config.toml
num_hidden_layers = 12
hidden_size = 384
num_attention_heads = 12
num_key_value_heads = 3
head_dim = 32
intermediate_size = 768
vocab_size = 8192
hidden_act = "swiglu"
norm = "rmsnorm"
norm_place = "pre"
norm_eps = 1e-05
positions = "rope"
rope_theta = 100000.0
rope_fraction = 1.0
qk_norm = false
attn_scale = 0.177
bias = "none"
tie_word_embeddings = false
parallel_block = false
init = "normal"
init_std_qkv = 0.0255
init_std_o = 0.0255
init_std_up = 0.0255
init_std_down = 0.0
optimizer = "soap_variant"
learning_rate = 0.00166
beta1 = 0.95
beta2 = 0.99
weight_decay = 0.0
lr_head = 0.00613
warmup_steps = 200
schedule = "wsd"
decay_fraction = 0.748
decay_shape = "pow"
final_lr_fraction = 0.05
batch_tokens = [32768, 65536]
max_seq_len = 2048
doc_mask = false
train_tokens = 381500000
max_steps = 8180
dataset = "wikipedia_en"
Each number is 500 + 50 x the weight over its row's rms, rounded and kept within 0 to 999. Layers, rows and columns count from 0. Numbers have three digits each. The size before them is the row's rms in percent of the matrix's.

# gate: layer 4 MLP gate, 768x384, rms 0.113, rows 16-61, columns 192-287
# up: layer 4 MLP up, 768x384, rms 0.114, rows 16-61, columns 192-287
# down: layer 4 MLP down (transposed), 768x384, rms 0.112, rows 16-61, columns 192-287
gate16 081:563573476498508549523472521577494449459402549511577578475424505514482464523491500502482448495498472617617483496482579419451572561445504521537519507559489559495404440431541518534560549459499423495622568509436423445500528515624473480516490487454606442518572457515508498448538458493608486443
up16 086:463565537431351532485461469453457437551506519510480490588460445508530504448513484545546451473557436552431540507513530445425513552451517495554479488521433532444506477507532537439531440519482502453527457497496569465556415441529490579498493470409478405561504588485584481547484515480494498601
down16 085:488478598583490408405508542477487522504461463486468466429430484522520500434493556474442614538513464486488401546522468524496468504495520408547537514441554549442430457483542481508384538510460522515501466363505467496513526454461581500513558540466515563455565416451611581414478473458454493499
gate17 107:543529375533530487475523416569509520433552484540483465522528529548580584496514564428483482509515458474507548436591547463486468475527452480502552444532522490544469472490518458539528417586499467526481524586471521396571511549561494461533490552551532462448593484516427558482533555460584435515
up17 110:568555501517512566457543514536514570446492525473448490441470468476478486524508521521434456526504553534547549496482512415425553566507455452546502444530506436474505485549487588484484518398604463528483552523597492462480541535481536511527518531443563557580606480453496537507386530499515453512
down17 110:594461516455427448418470494432569522397412544502491549602480485413483484593502514542443558483453542465534531473537610473409545541523403432464492489548469537523573407535464514473474450567464470437487544523485439500525409478538593438496479500452553564375534440492511568588512459478504544520
gate18 105:532445517585509548438438479509488615511565470535515475436511576486506521394562568519482542481458556508512493547494502412420530487448417502499412423564442505432482490497444405480550526457464516545509519514493566404455483477501518410484413539488559577476668402459543512530517482477519458523
up18 108:452531527522532469453524508533529543498501411487466526401322583483466520482630536476557464529498435538523484457493552481520493536598426552525455525539514416494471476467486394482475533486606478480635418530496470431546471591448480461483514532492425460444440451400538417430637571537501450460
down18 103:405459496569506478448585408539511419521454517447560465427469512565532527515581558452427548585466477451593444533486501532585443496485547566552454639490484464518466559508481397499497475503480463542443452554514541569540467459456463513487586468521471513441483576485557530471503468548574566420
gate19 090:488511511457459444379588498518509463523486358527640471563543473485485474452446489471498542436396432581451593567534423549486455473553484532439518471529493484463517455469411545523493583513518454544520492471543529543571428549467489478518546526526551580460586457408509473527500491530368572483
up19 098:545593533443534534518424590561547486383451406599509482516512519463524557460508407413481601496438461568475546402503416481407472485558534390480502375464496542456493522386412480524499667481570480539514448501463510531568465547539384438519421464472511531541538536500561430570460469495404507438
down19 102:466514444526440440424491514483457533419431394527491548439543501455471453456433505500454449463483405450507420521562391420496475486607470532543502516502423497395608519438452489573565501450458507468507627504523461488501437559483505524514530595492478569461441546461565519530455535478469543488
gate20 108:503523575537444423525420508456526584553498434522452544423511477524511451537514456581509494528553482562500547451467426587569513463494498479542546377483540527512501474413479437499482500512493568475536491503483519537502488502541550536497514370493380554552473432539475537553485482427467564424
up20 102:503498471558490533471484534416518481521461553408462505501425535544536476494547569634475506526530592542380507461472545598508529478458460519524446515506507469489456510483471530530504536507562441563458477464412529546447469462497492572472545571456590455457540519388493560464508432527549504500
down20 104:531570588440480422460472426547579524551568443433490476441583417489517428481411499480395467438522495538525428566534461441488550509593571505528430532507504485447455582512484440440486529517417489569579510470554503554476485479456499550534532455516520513480394514444470597580522470550441551491
gate21 109:495601491414361427495556420435425487472522436501510554475530567435541497489512515467530586492505560519475534405458454494438444467383484491493512499487508543445417454406428447552491451475439511544538528511543568493390427470483524487476553522602501534532525480482499485602416480559509544487
up21 110:468501486555555515507551515582438465502549538459466440538488497555481491509552588492537535558514563463493486497509497503511508413458516545535499427529541485491499394580523450545515448504430405518569530587462530489411556489477543577494565564540547589465522503437441465525507567540549497463
down21 111:485564468524518554583494459525419495461613481476477513478542469435504523481384504508483497472506473547454422436501538472525487551469536476482546538537575487401447427525587446420435401514510459656589559544411496426519505521487535506530509517515504527447494501458450517388511488565486521502
gate22 099:448582435428449463511438523404505497464550472526548546466542514594583382489513493493517455466489549462515491521542586445503486510453465511497436520415491536453472408555478523409479576485523495498480445629540451565578411541438529505586518506428530558582484511517541582565464421387431507443
up22 102:440588403420514398576553504440624494459475459557523480494481497476528511539438625442502454505502637559438456429590431441555524465621420586575505492491503518517439521411523424424649458570397452471442515509526508531518560512452515575459398476543531501538540491486545493557498477490463437440
down22 097:528496540500541639533448571545535490440551516471613516560486386446483481528519447584518487463535542467539559486533564418468472592474497467496534456407564510555511461541472510525538440444590475437471519478541517484519479534484485399599589564496578468458538586518604507539532447620524439470
gate23 104:449509519563473496382485462571458517484449612513489593524486464486628518468468426537428567416426505548468495507530483590550447463499542518503468482474534551467507496566459506460418452489459537610522460514537500554495495498430504459491513470412497464533560474517417491467434534599494505512
up23 105:581499531609563457435509539601503480430505455541486463543403483464508538447448554483457480489561492471436486493520494516425450489480463412528541437469538464508487528467508454581543577508439507550480423540472467524520611437435542510455480533503456407498479461515458446484432487471536407404
down23 099:501533531474538594515438554557561481492564497471512594516464506499498497550484604509477483469476454477453484542551491555422552510438543515457546474492516570540597568527495485435578491460562473424417496487491518517579451497516483515542470560481527525471474487543513526515495478512525414564
gate24 104:512575502482444614475434471512545428489493515460476472495507582509530468557547589452390485498481506527526571488525425482445515496450463592442542431443451517490561461487461454485482480520415501456573578523527567486516507430436493503484480580441518525587441545572446478524434545527438488516
up24 104:563439556512462535492530499434456537491516553546539491526584512461507456465504512462346526463440543524409530536520510404525493552594459579494608496444540452507456465503575498467531447493507487522447472497484539485522539469435555529549493468481462413500532444467404437516422526592502516524
down24 101:492523537439506573512412465533563523512494541503500548500519543612502517576439473445504512476516479488536490494414477489539371476545484467482501506459578470444531443634582579503518457415559598527539386448501543447491565546561447529475468555507440505485509526543485501427443485556444510485
gate25 097:519542602514521530492561428540501506507501536488433414515488569495473545480537518440512495547487573530437526440423566518512536455564548518495568472542473562464526538479508502575532547492528461527539607490614569471511466471501455509504529452430527512537432421524439481480501565463431420482
up25 098:540495513548598500534475508435496539534509481433514486426492545509492462540492447548505538485496425584560487535545567508525507453540576510449532495500620540541475470426495453448501519416417597437526520470447420578512506378495505467458520462554476511557486483452597496513551535467535432510
down25 102:488429481524528440471451506537424502518472445519562469479534454468531548506510558535495484390515492519555510538625483545469461572516516464420509444530541524484470527489503517526524573413527556544530573501550490482554465405563485448561468539433482477470477411486550448539521531553571550581
gate26 103:562540514432499525518553495475489481573486509498502570554533497540568406512405495448439584522527484450451585484564585501481512508530577506521519485482516403549495473517565452466525501538476394500498535505433447553505452527520456466505482535507482467479532545455448507531482508452535498621
up26 104:467523510609440481559567450487522453471504481594458487492403466528521455497424501589477465499472481473478502507449515517504477491527366426450511489604586471537575501454554527518502464422478443498503518623502492448478392532474482473431549497470586443509476562451527553522548485573540556457
down26 106:449516478562483493479487437602508463414503484483516489462464486501502466504507478426438509435467502455497681564557386541432519432526471405547480454542483483615576532486538482567376565596438505378501506487575516482550469500435468513474562519495548538462634532538484549481454504464397511477
gate27 119:579510497554439461358503525450512497530466510565598439520503487494375537484535518574524424506456504556456547496500510389514463562553445487465539567508494446492515499578449519547561458499408512476541425549585565404501537495460492422624543505485471506564516503521510527514547456521565552420
up27 110:428420496460517473562598470553438573440498500502436500511450589550648522485513510558556504481601485513510496467517558556533525491490521482513462475458400490489422532460485453444508582456518527380418459564451409490549410569482471486587478546489416469582517459508489572600447547578532520436
down27 106:529518521453487473496493450458403457506460601450524421462542498539402580492531427449400529505560478488490631465507477428429494526528510593475462512493383427529530546533432501613447481479537508534490469465527507513474619543623536541512583516575494466533488521545467574518535575441524471559
gate28 114:607506483450585533483515475544518511485507572527482501458574536508495467414586486586497530407519484532554538541471508437483509519498494504426542485553410580452547492524451428526500489526524480481490598511529506487458463437491533507430482476508539453457532511537598537525522421468479427560
up28 107:539498471473595554432575392472549529454587544485516480457474422493488412534503579531509503541520562475394517467493597418559487546498507572570537500518490460542549540526529529487471535491533560475474494569478441533538521461406528408473558472471474400541528408486553434567556554480518496431
down28 101:466518506587522394512517515436528420568515581441551527565471514540576434538482481497486495457498591579520130452506498441447496472504506481527448508507466501592425600505544405500552506519450473582576452575440553518434472429490586478545437504580434416498486540580393563531481509562568550468
gate29 098:541512457540500435496616483522478543547519489467523531461449582613444472484441519556578567481485506591516524570513473505469465498553502470422546455482440386519468538503542479577455457440449382598491481598502568532533523578545435541536539523499549584475516566476462459495496474440551441596
up29 100:536496513533491410513583538449505547566472485498551497523495440518456505627547502458528544464522466486523496460442452499552436524520513534492481547302511534551526510475566442559449409499388437574524542491548551564478517492475476573567547474469506541493448555532528501445476487471586494532
down29 101:496432489528551576519477502515552505527502566517485493537571498495492522468500558407556533530533511483516373475474473534501545479564608430543521442524409498560570381530482414541520486555472542616401456476616434469484456551470499582494541532412491448469433473504547568469464436604486498482
gate30 115:470581367510456416584435488539497409581546485479507480554483492509415530465415549510614477573450563525472552518545514453501568517566560510487552491497540500496411581520502426463442538478467497451518460586449483504520494476572539365601438442399465470442445548505512546484482474515525484403
up30 121:604529548445479566531494522428491456499506546450537575557496604435546441556399555439547520500475446555516516463535523489421374535562501487509576564534491450598517488434540444484445537537455635600541522490610517504541566493451426488473494461473597511506608505504494504423600529499537476470
down30 111:463416460473407529441510514520566502467515490532453526461456549457537459428540483513472513467481550511466366433497541526564467548508484468572471463594431447501542484478478520576443501498519541528386517407424472496447529570497472493630451505546515449528415568471525536459541502528559502434
gate31 106:451463415441419421493547570446547575490479479490448452591595517446517486506529502521516488400497555544521575599510498528578576534489529480584466595589528594576553473444446530507524496439482509499547494422492623475510521580524537485440480369538488500503526409535542461513482482476506479538
up31 106:435507548467575461477455462425494466506497497467488472595467494453504537390566527557441513566467561523486525558559487541468580510492482460473468487500491464529593593459485454481463527527592512419518525521581501522410488569518531491441496456541559470535531525436515475481600467536509531548
down31 110:483540490509484445424468483482527477519454540537504412536512522519450501582512601554473589525452502510491425470493482531459529510510540529531614565489457582424520448547479452533490485455460526564604457490494521464414525407475526504487446478570491519475509526507449578438469516506484555590
gate32 068:378629472564529489576565460617463516562533525511523464581500415452619552470462477510385543481433484615528490449390562464451367578513518528518443539480535573515504462482479606544576627503461476544527536489541516496461449540636458552516421476452419476507567465464495502510480590442545427450
up32 075:534595513507452474521508440608436566536538653526512524504494502517456519503508485446514513492506489497483530560534597446484405516495504434531447587517488510490506484587412519619485494511522481561506569462518473498504440499373442461554444442464574556527523476526459543520449511384614440533
down32 075:424467512499510507488434545526557432545454429474594499457480457478506537525436521594409503562499510461442297499541535491507495506490515524512482515448511439480417563589564531519507534536517500534519476496453467532503477472465561435624485476583589556558453478568544523477442466458489498482
gate33 105:543497568465540515406539522574486489487496531420515432504467480586496562429471425495520551569500439506492568522501542501475527507599447521448378535579484479487565520470441536399564415549534522611482429421560508518496494498522541513486483401587533598510514524564471509545444516540504452433
up33 103:479470488475578520500460626589538550488405406474503548485522516544462523577533503466464550472515431501464485521519563479473489531475441427524498522449463453456559466472482486491498502503564546520473515503542458565383482521573620430488459461531454403607541448583526470482523570560462474480
down33 107:526469491533536489388493482507524529478542551469517562484493500477482455474463481553604496513552457525416494492501472564592488541470446495503503416508528401494563490560588496519537494527524574466382557582543450428519490536443490516515544493461511558507469558433529513438521491486453423515
gate34 087:543599565505378529550535450522504499520523490449458549513451501539521456516478522492436516453558527542514546523458455487516548480527419497601510482575442534467502538502486455491564524515574440503399538532436447514489536448392478433500603510436458415523494453477485419452522560585465475494
up34 085:429504495502527454443457544465580481510492456594527547419506438472426475537544555546569484378405452435427393533418510511422395500484482517431440485491434494561533599507455461508518568531372493536488519530495449571470529501533470501480530442516482462514473488423468454421612523472455504570
down34 090:412445584491562404491532638446513528473429445466492523487474427511472528511550518517406491485475476483491608448486485505460441499511476427444488473448505493474518549518507579541483489529544502618538393574576396528435557589623493547576490410600553467524538506528503566473550525504542480524
gate35 077:514442407430478526478474463459449438450462521456438470495451522488505590428476499449449428377540527479475517545543506497552484501512632536513538560453458518508507470474427387470540429628548429411497511416535490481526484554400528493407538505546373485417440544472571538609492479463440507500
up35 075:489565512429543582459556490475461486581520505459501483526586529549579427479490554492469493536484480509504473504529560489462537440511479438506551463458488506482423503523542577520593537411528502533507538527396545495523440513483372469510538549459530403463449454468540480544559556484514367502
down35 079:461523542462501511458460514519439514480547491438553574482469496475519474567556383476481529441520531530505856563432470488488551454512555514494500489542510488553424470491570458435496500522485449526437544480525499453482521552487460397422525484467438576545452503528511559467469427454483471430
gate36 074:522441465393524552477518529473479476494515552528464450408528462495495452473494490442523466487454494468498418533512439442555462533558578575487474494559516563446496474449522426440480505531444475477572448507568489533484488581526568481558417518532590510473517549455442563470481512534540546466
up36 076:592570486454495504547540513519470564483393447497390510485535518549537459540458454512548527597544473412443341493516480544513487525573494469553447489558486448533407598517589521559497478557446526576498474428526544500517493386503578525484521546478479525576522428554454467443501505512453386584
down36 079:482477557416440477449417503483538652530473545565518451530535547510471509521443488421494509446508517423556664588540473460523486454475564491505527430563424520491457410535566545486552496543495430507480409430528474399436477455522498418509519501487487485512518525521446462487496543531479564482
gate37 102:419449508457567506476503477508382598414578436477441427530532541512520510516515504548510500484561577490468551438475580488476480564511533490483506490551551563449477389470462402536532546433522487497510419515538569496525527453498519463552478474480527470504571455471534548463477460487543533591
up37 103:479456537466487476375504568499425537640495494484416444509493512500580510575453500495519501590525520487453512555399566493612567445458548512440471543454452484467450459505459435453437478424514518549519496486413477510510465435527527492553438535528562524560511457492399370493488498528568475462
down37 100:399533558443530513474488506503447490589526527479423514420534550531497428502515420339432589470472634522454346462466448560430496383527517463478498605584538542434469509529505482455581458460492570492483498433505507436518467456474508437480467494437442584508579497440531583539504419461555636574
gate38 107:435550481445524518500485531564438506549502522509550460534460624490446549591511531494480597500465491451482487479596501608485515489610367454527487359581462539497434479511540568475459521502497468465458469463428535538490534529519535417589525521501505493548592489527523394520591512515478370429
up38 111:523433400519389529527582495576507452512410446457494489525477400535515553452491412460461441499489521571540502517428524426461573495421548454510519486514492532435406515521514506537416531524505432486485465536508468468512490473537495534446537523438510476545428537454542445585461491427544485517
down38 104:485508522576503519416594516520451416483430546491451494475330455556398419512479491545449455456521407483546542579552453382477470474401498576550570548475486567599495543487435433505467508481575448521618505459385479500505558397460463466562436521557494568395407533451506503523414507528578498509
gate39 073:559528618483510513478371521467528534618498479457600498546516395530460507491490565453471484536500534523394574615533416504537490432413506496486481581520471471530508519517495416422473524499558587526493473488498510509536501467459507435525527560525466528489504531493434473466489475491424435572
up39 079:409570514550530462534578555403465538581511587550509464546501537584537460509419522448463537546523563547569551456596456548511407470475500487461414510493488460501527484480488508545482472421456531472490467477493467555552535598511477516541558571541476430603479489475414472407494473464467533537
down39 076:417495491400411474537492589501562461519558508430447383525526527599433472499492419541580602448463499527495572552516426539438433496459512571525551519549488634561572465513516482443560472525462446412479549540512547534578558517496467501480589407449473567415426572490508600521528354504462451512
gate40 103:520533413571481520590539465443426587489417501507550518500476623460470487450494451525511481471550395445428554479532520440590489412490529580437603433521397505552476505419485549412482519440587494579558521497529492595453350588476560456421416475424463520496486467463498611483530458498510428560
up40 102:553511573551470444531413514578401442487560493466520460424575532537568475416490485545581441414550442516536469448505500423475455481551488530601521555453514501563510460492461486494479453522507478490573612438522558546394523524586472453482602426448487455488545553479533607554492437522586488453
down40 102:451482472469480484470577491518442539563580435587438511491367486558592540540532516583391481476441525544578354517475488512479524461523410424495434513505432477466509453488546491494527503519519459428564567501554530449547508513523476516508543503563481422493543427491399467495503500426489538401
gate41 088:471517497473466465438462575475456535509475591481453485490545551444598397485451450482487453449460488517495588452453480593448482508568518508460595452451563444505547476540556500466509489457492531569514540471502589523511504455578467395579488527484513462541504440541450464434545406413506634467
up41 096:565487538570508449465525569539551553469513549457485439510543447460426509514471596560519539507474515437544496527482447510608443496503461475514569448476465647506494472473479485500499516491444548478494503612521402450600494494548496421496461497478482500619420470527526576459471534472488598499
down41 098:547460542495554571488453521483501555517521548493471564439413467523483520450488545551546503512499470509414431476607483524544455518514490484437533455539547497414402494463580471477464508513406478516427439485481487500481532491581520524509514559534404504553533499381521530445537564545547486419
gate42 110:444485519510538506494520433507426567492587446512452480503439494484557573615570468484486506498421526485474516473512532507491542447535477481485515456468494611498433541436486493571537518515447589562554522499555495529490447553501542521615464517416540483480513471626490406466512415431514511411
up42 110:464424486526559485481417545381479500536479505590429533540452514515599419461469540448471440413478472488519503483493544548510463563540531569518570493518489573499494471545584472590480486534556560511497499522515460534563515513494515484614515512428481534443573443501515443490463440449524560388
down42 107:454439478481573526534536389548553539511497473443551585535466377446626501471501489489574415512533516567548436513584516484471545522489595465526528559523460509471447558517518468514524511574636589522461486489574417540440536487463461624498495424428531517494509474539455400492561491555465503518
gate43 112:498522406476488444478477489502475495480513556526521474521560515505527463485526569510481595559483533494495514545549470508527431525572521502534546549510503473549418603473423569503426466520548470456471506441470518599522427488533530497635480429534530483537501429596505614483521507572566515506
up43 112:450480390517478561520528485485533507453442559546515522490516484493441611468613493556423552475436474525545505513535527516471435388401464474553458500448517536439479487526459535523409446412614496484514566535531524646504460579509415492532543540535559489446525485552527515565501461426571579509
down43 106:454512373494575527570426506383401469440408561484493470490543485566514411471502530539439626549409543495521384470560512529505465497523418550395452523517518515496428447551486594529529520444536492499448503558421535567504549547563521541469556431467495421541505455516521541525457546471662542470
gate44 114:429485439463513532541497519523449612469557470574503525417550464587508541562589595467458469572536447517483550426509415562488536452421455514563536537510449610439500619499503452459417529515549550588408459607552441453587497535536433519541410474519436513503506502551571517540519439565531534456
up44 111:622504510532550458561557528598401576492456389551562507563511542516438529511604529533553521537484404437473473485428601522496503500572485405559538437527616493512544494428412490525525512496513568560446517595564452435427486493497494420508478504493544506486547444552445539541558524489554523544
down44 108:521533496499465526445465549442483523500455538558506458527580490527396460500511439405547535503617492424545345472449464464515459426500467536568488607590476503346428485427513468484479483469556564537522573486577482441538490453505454492500611503499393581406426511449523506496565467490552461497
gate45 108:470428560499572437506507505556532430441511469517541512440446564380424497539562453514507563477494579512409553420609608548504466495535525463447566527531478523516407451459527464461598495602521475615400357565441464550474417469522467514463432516463496395534513537445581450520533528582456450486
up45 102:516502519444425523600444425502507449419470491468597509460516544476420450503525391395561559490485523575520514602453561495483536450505578426519528522499456426454470588542454459442586482537539556478454428597531528499363472524572429543537442496530522449520486481508507467464535454438465500539
down45 100:503534560527528499570521433457537565495420501579471552498554511415498492578516460447551468477518475521466586494460549471628548552539470484512459523481577476582543532557434489514520488471445607493415431532398481523524515496531406592508503571520461515445589428546553510529507510491570478453
gate46 110:507517450478442466476610444548424516498521441409422475474467436567425525557535478518519513506482572526442502537501434627421499485435456410495506441495472563495426558405487472480551512479426524463462562523601427497451492422594581486498543437483476404557491447495501511441451472524479469506
up46 112:549481488564611472513423523517428415499548527467543489608498521424525512524571442499589484491561458545426514457471481538546526483488466542547422557427500465624595471508618516497479567643508410507492542454450534425514531494500566518575544516416477537497477542454512491561430449517556541587
down46 103:543593538413461560542448537401556593434515522552476553585557464467494460529526525439501622502478522526515739437510450489524535502551527587422458515486437514409547533496486499506486518546430471521519448498506394406471492561483472357504512392457565492504464445458443510542469495502461485536
gate47 101:454491523418414460493553423480538501502502431512580555502588646524540464513513475481435457400534439431535527471432488515444582554460364566501525506563482569482479429521558541445490421448544533430472471533494515408468392546496453483536471528566546475435421482487569536498548570513519546484
up47 102:543516444479477454537457501517491504489517485539431449477565554505518512493555498478416500496552520485464486403520430547549453588523389487608503420623535480480490518463572452503469513553550464540482523423478431498442471396476450550574468545497586536482409508491568481554486538542472492480
down47 101:517506440548478486528489501608504491481433476491482563466617417505601477570547491524389545479502534611602308595544485500554553566542497529526510487515481462444541513468506475448533564561450466450479500496502482561520410538481550553474542464463465500515535489511535505477504461522489478503
gate48 107:482530482511541571575510533556407442453567464538491502524460502516533490395471471516533467551515470470513541387531553677448529597511546479531471557515605473468516546600462549447569517435482448556558496506478481512396501524555495469609505562397510501427510434495404530480499491534464520423
up48 106:552597528580369477481530519501531595519557432509580505498526551458575475579561509439496514533430499509455474529453506369522465460516427515485569502400544550491433521441445475485507490504500482610492512524592561562599500445451510551399476477522612531520459493542556476504494489477548527534
down48 107:477494547457557530503580587555508482578462514516476509561552448491533569510473546531436582466556486488366602509414497464443412445433538530437457484536509571483419445417472495436463568568557454472498412561487461456504451478486462511571509376605521559469506575522523514500487437539420468515
gate49 106:514523586463452486509522467497616483549594447486594553503510528543473489521494498560498434475444553580472501405433526527584502545504512477469581487523399599500537518450461484541514504534548414487586518473493423442507475461410590499523537526444514546520473505525485579515535545581535512491
up49 101:470557509399479591580524446475447482507502435573535463566535439480511525491485556522524470396570552485525450447474538505434461515615557564577497535492513400478523494416494445512566420450477440546524553439538538525450451514448509482543492498494427513514472459466494533478526423462434459590
down49 109:554436393574504641502556420489503473467488496491496446421497549485488453539534480594527606469505553531504552503489540421542468525529536464523467581593520556567526514428476533447548489386476419523458492488455449618461573455531551414496390516525532553516460497621571414418567503453522456515
gate50 097:472534468521539488449517427529480529449558540470364482511595502475550539542528519439487497555449484557531545509503567451489372501509433492510540461523439468445496513478441434534525553524495518446548509528603466439441506532539461496399504537457492542516495442462544427565577540523503575494
up50 097:439504536492434551504531439552582477542390466520416442500480509484552575500460463502474458500506498527508545418432579533546538577494509623456511602558497555574549482433574365518574486426498511377453471516593573477479454469358497458528517541469406484559528490532555533401428497507487411445
down50 101:448553505511490512554542483572534463482458463488517548525495450417578498466479531584539564560467469506513402423587518613518544519555550581430607562461471482458482463398533599484531519408504626498566450500603546455590464605508507357518517477461507407499438453517502498484463467592588556492
gate51 069:580457477537523510526508517527606536471456518500490528482605471450427460492514434490498506436508452462557512518519436476488445580408453609486507512591429454505565517478519449529505307569405519459503581514560594549474511460497582508381501392410469517536487533420524552499552454483436433498
up51 080:441538529506520522576483572457471493559537548478512631473577586562496556513557549458512613524505529478512371456521431550517507418563557496487382493527523474546518476449473478521544535419446492515514497567497407438432542538504471418591511424449534539543539521582503538533457499518554516444
down51 071:467534530445506488444473414544429613496578583467584485515628491538490475537573520518585599502501523525532856433478579582555483447545515480547535455512465494524559479449511481431506468478419433491427447595458564470391438442454464496472562524469385570516467545526512508519471505468474438451
gate52 105:448502498484519488464561504443473397461500496463457513483509627521431553435390561472468420434526595544377506515519497411457559431507500577463529612548499615490460440475512432525532583468436516483520576403507583434483604424430458437527500476425530525519526498558508462451486463486420498467
up52 102:582460588525442555529534442479479499505549519454426449479541559489529494491447503583514590468511465481448467570531512532463472596598537576422513476586476469545446505565438403508479537432422586537441473492583519507394485457424499408510553553439541462563441488577517423452548465525537508421
down52 103:532503477546469530420445436514500496560544506483542597483482404518479500484552465485527481581529489508518423468476516468532553458545521456538528506477501502554540456543529537458545547540480525528427494484510471476375436478535472457424460489547451395531498541568501488585400502465460556415
gate53 107:492511394576540441445501585512503481408460523539431444460396592427437547542495552595544517496504492470459531580552552383403486542453458511549428446520486521534562448441613447457489527527500566506429419477447495535492507495427492399451504509466505471528647534572543429521521593515511418496
up53 107:501530477506438615551554437490554494506549411516585481495489486444442516504562446452541572507498432410534538589499535475437444533466522501460543503463530460573478479381545502507455548418509534526476493500486451520601505518444574595444535514520486459497471560431527508513566571431570459513
down53 102:492456480474477478500500475492509496556490396448509474558452439457425534454502492445489502481575592546355393478582509509553502528446528438577515542423521490548510456481541676649532482553527391420462516675563465548486531631495486463432557556426499581482498421622460524501445518514468512536
gate54 103:473408467481489477366454455588491509499539560421511464504574610456490519458522447555472458438551453538527537474457508468532581584515489481465481598560482503472510539532478589537514511604464519477554461413419490481477484558489465493391477445485547537498557539457594442588454500495512524473
up54 102:528467504582546493510419507483569522515478463437583511395434544510542475467553405557491501491502518611564471549532469535473558563594496471416487507527467477461465569559509487484535626530567385547513470560490533467553530479425429505530382459630369535509586471422498483521491481447470437529
down54 102:566548546471432481495549523508498502535526498465471484475403459529462476524545461497498581491553604528526438564548520530465500454434426504529539584422535529500525462629500531501422485406532569477580413554480553530608530538470532501527418500579452512543533523549557572534487538558536453466
gate55 113:516465437471525502604479517401515558480536371466507516615505493521611411522504566538520479469525557525431541464477589494512560480557422537449458457487500518474499509313519581556503517500552406557484523436456497543457424511510445495511495528515491444537561489520538458415510464589543510457
up55 108:517535497617506526472428518617467583545569568577479519525517572527461540551503516535467456497581518477608534485458455505487479496543468450527528517557487435497541515440523439518472490447470540408472547438379548461591459529382424454447395515490488422423457600479458551502481516484472451513
down55 108:521472467578430495438417460481523560457506526563445460426523471510510487464525513499495508395550499515475600534448531581494384511586549514531532599562383452547515488388464427412503548617515501458534481533559580448581572500527422483465548573522471513534494500478393485460480475447570532510
gate56 108:405593487571488433440509497586483552468470505474637462513447616471562503556495528532546537441617471566550568549437423550537587501448525497582525475586501588537614500650462539484458604454474460512469537454580464481486504525485449434493473524485454574582550567555494444478545541495489478480
up56 110:460500475527509530425546460522482585492494510498397416507455503501469403568567458536420525394563521581487554544473497480536539513458365457558599596544484491483487465514490442419516549475577555488575514428557522457501560495469531476469526471588524548544442475540427498497472468529509542535
down56 109:441484509559424534515537467471522434509432478487435523482529489506508492546592553572507584376419541468455390521499380396426438482496454576432573517492520477485507543482484479563424481465515558446444501515543582536540451478423424448496419497507422585439492439494508481566513474461470563526
gate57 104:528465567518543606436501480417387507505469454528471441574478523530480524518422518489408551394466430508430540460547518502580526493513515521443569425514461621415597572467451457483530590492517562540494530531448523496537474491462495445536549621424466459484508474504442485475515470468418458515
up57 103:486535538469467507497467516510415504449524472407455493481513496571505492496501414557504565512532454543526507560532477502612476542445533539442473526466444522552435467430509541521460484535477511555378510476576432480434427563508533431547560574480497582387469475530487560502547500431599510588
down57 099:475450537505486492474367529517494455527452476486401549495548514386542494515472544461513558468454530558497440576439488495574572356442548460513444464473495484522503484508514411424501546431449487482533546468484465573492499573472514439449451400426481615547494462460472502505434475480468461594
gate58 108:473471540493441487407550577470466515495467492490489483551491512481441445635434564562465476466488511546483489591493496498570469498609493414399391390505508514536454572497454439497498539431519511526464574525459527529579532526501490515479467389548452512576493523383524467535489510503552452504
up58 108:451555464491444536514565540552519480447452515509493479604484530450461531619571575498486452460417440603532501444456425486467580521510538479534476518519479546493488612591436563572455471469491424519541458465531559584521488448571477468460601453480454501553480452492498483544507516534524538426
down58 100:569468448504539500474558529419546544568532509498381515581473572465493474393446493463518518570478435502493256497492503535493513590484470487526516510586456473533451518470473534527467447472527443423409607558554543509492571471457444438456426525428514460605500446483551494563546549466590464544
gate59 108:482509511449557507414523482593471578466531528496496565545456505474461515605430509534577486514528538449500558561423441549470558512470507478483457471490503521457510563462559492538491575467522461571560484433587512472449549533438560451480582515492471622547460459565560488571484516533532522506
up59 115:502542537521483419495489511504553454519493480505487454508456492437453472538456517536478525473604511486477507526472562502469499425483559489500538453566451498479481450460480512504504506438488471461558439506484467577515504543509528522440503565478673446548593524611479479491560550517521401551
down59 106:442457464589550461396550536488534526539495517500555496547501464400467600628497478499609445474494468432530510571451478522437515451482513518525544493493499529531484492538519575457425391518443517507580547598543426505519489586520505532541537539515529477493503565474556459539602548563509403481
gate60 115:550579472415511531538528421548536511482609492489495491502537447442454575431576514581591515431454475477511503563574482512541475539503415456492552485519508486553576444585593511479531476497448522530439554470345452477519489459495507448407534530421480562555491461430592447540522604485501534501
up60 108:463444462442536495443498535560482509518500547432486511580517450526456559483550528432454501577566544477478488451523527540540524391531436556550473484413587506521597518442503532473423545538512590565503452445612414452528553553477512464508539492464522458464477488481500526528510417474513470448
down60 109:451502510565391457463577491422438487474462546522666539424453457504518495553542499503545518548496552494474449533525467540476424517550449457588438457496537501491572377497543443549501558562455539522471552568587492523501438491348431543519480454422386486395500575525521482538488410421473610435
gate61 112:525514459541521528482448486623465471462440499456565447534517493570501420476568570500517419491419494443643512571474585455513474517569511592443457473507505664507507542517513460436624463443546470544480520504452477506539472526410545505578433535535598447608460463536504511502533518547574502534
up61 116:540544551562524504593612543541511456487494457479428492534534492547422476453535467508481521509493546513539535489447445518593473570534528427531517484591406481498552512501478506542546406540559532453457513471502512475492547508551501500493507597505504500488488487545633540540505560564483507581
down61 110:456493479470477541466500523616519481448421614526454528510434561435446550493482499522507526476459565416579406557494517530526562500473468545497411478599553505547532546530490485486447509460498408502528463517549474448470597506455458477566505568467499540519421540546563508494523379594510504494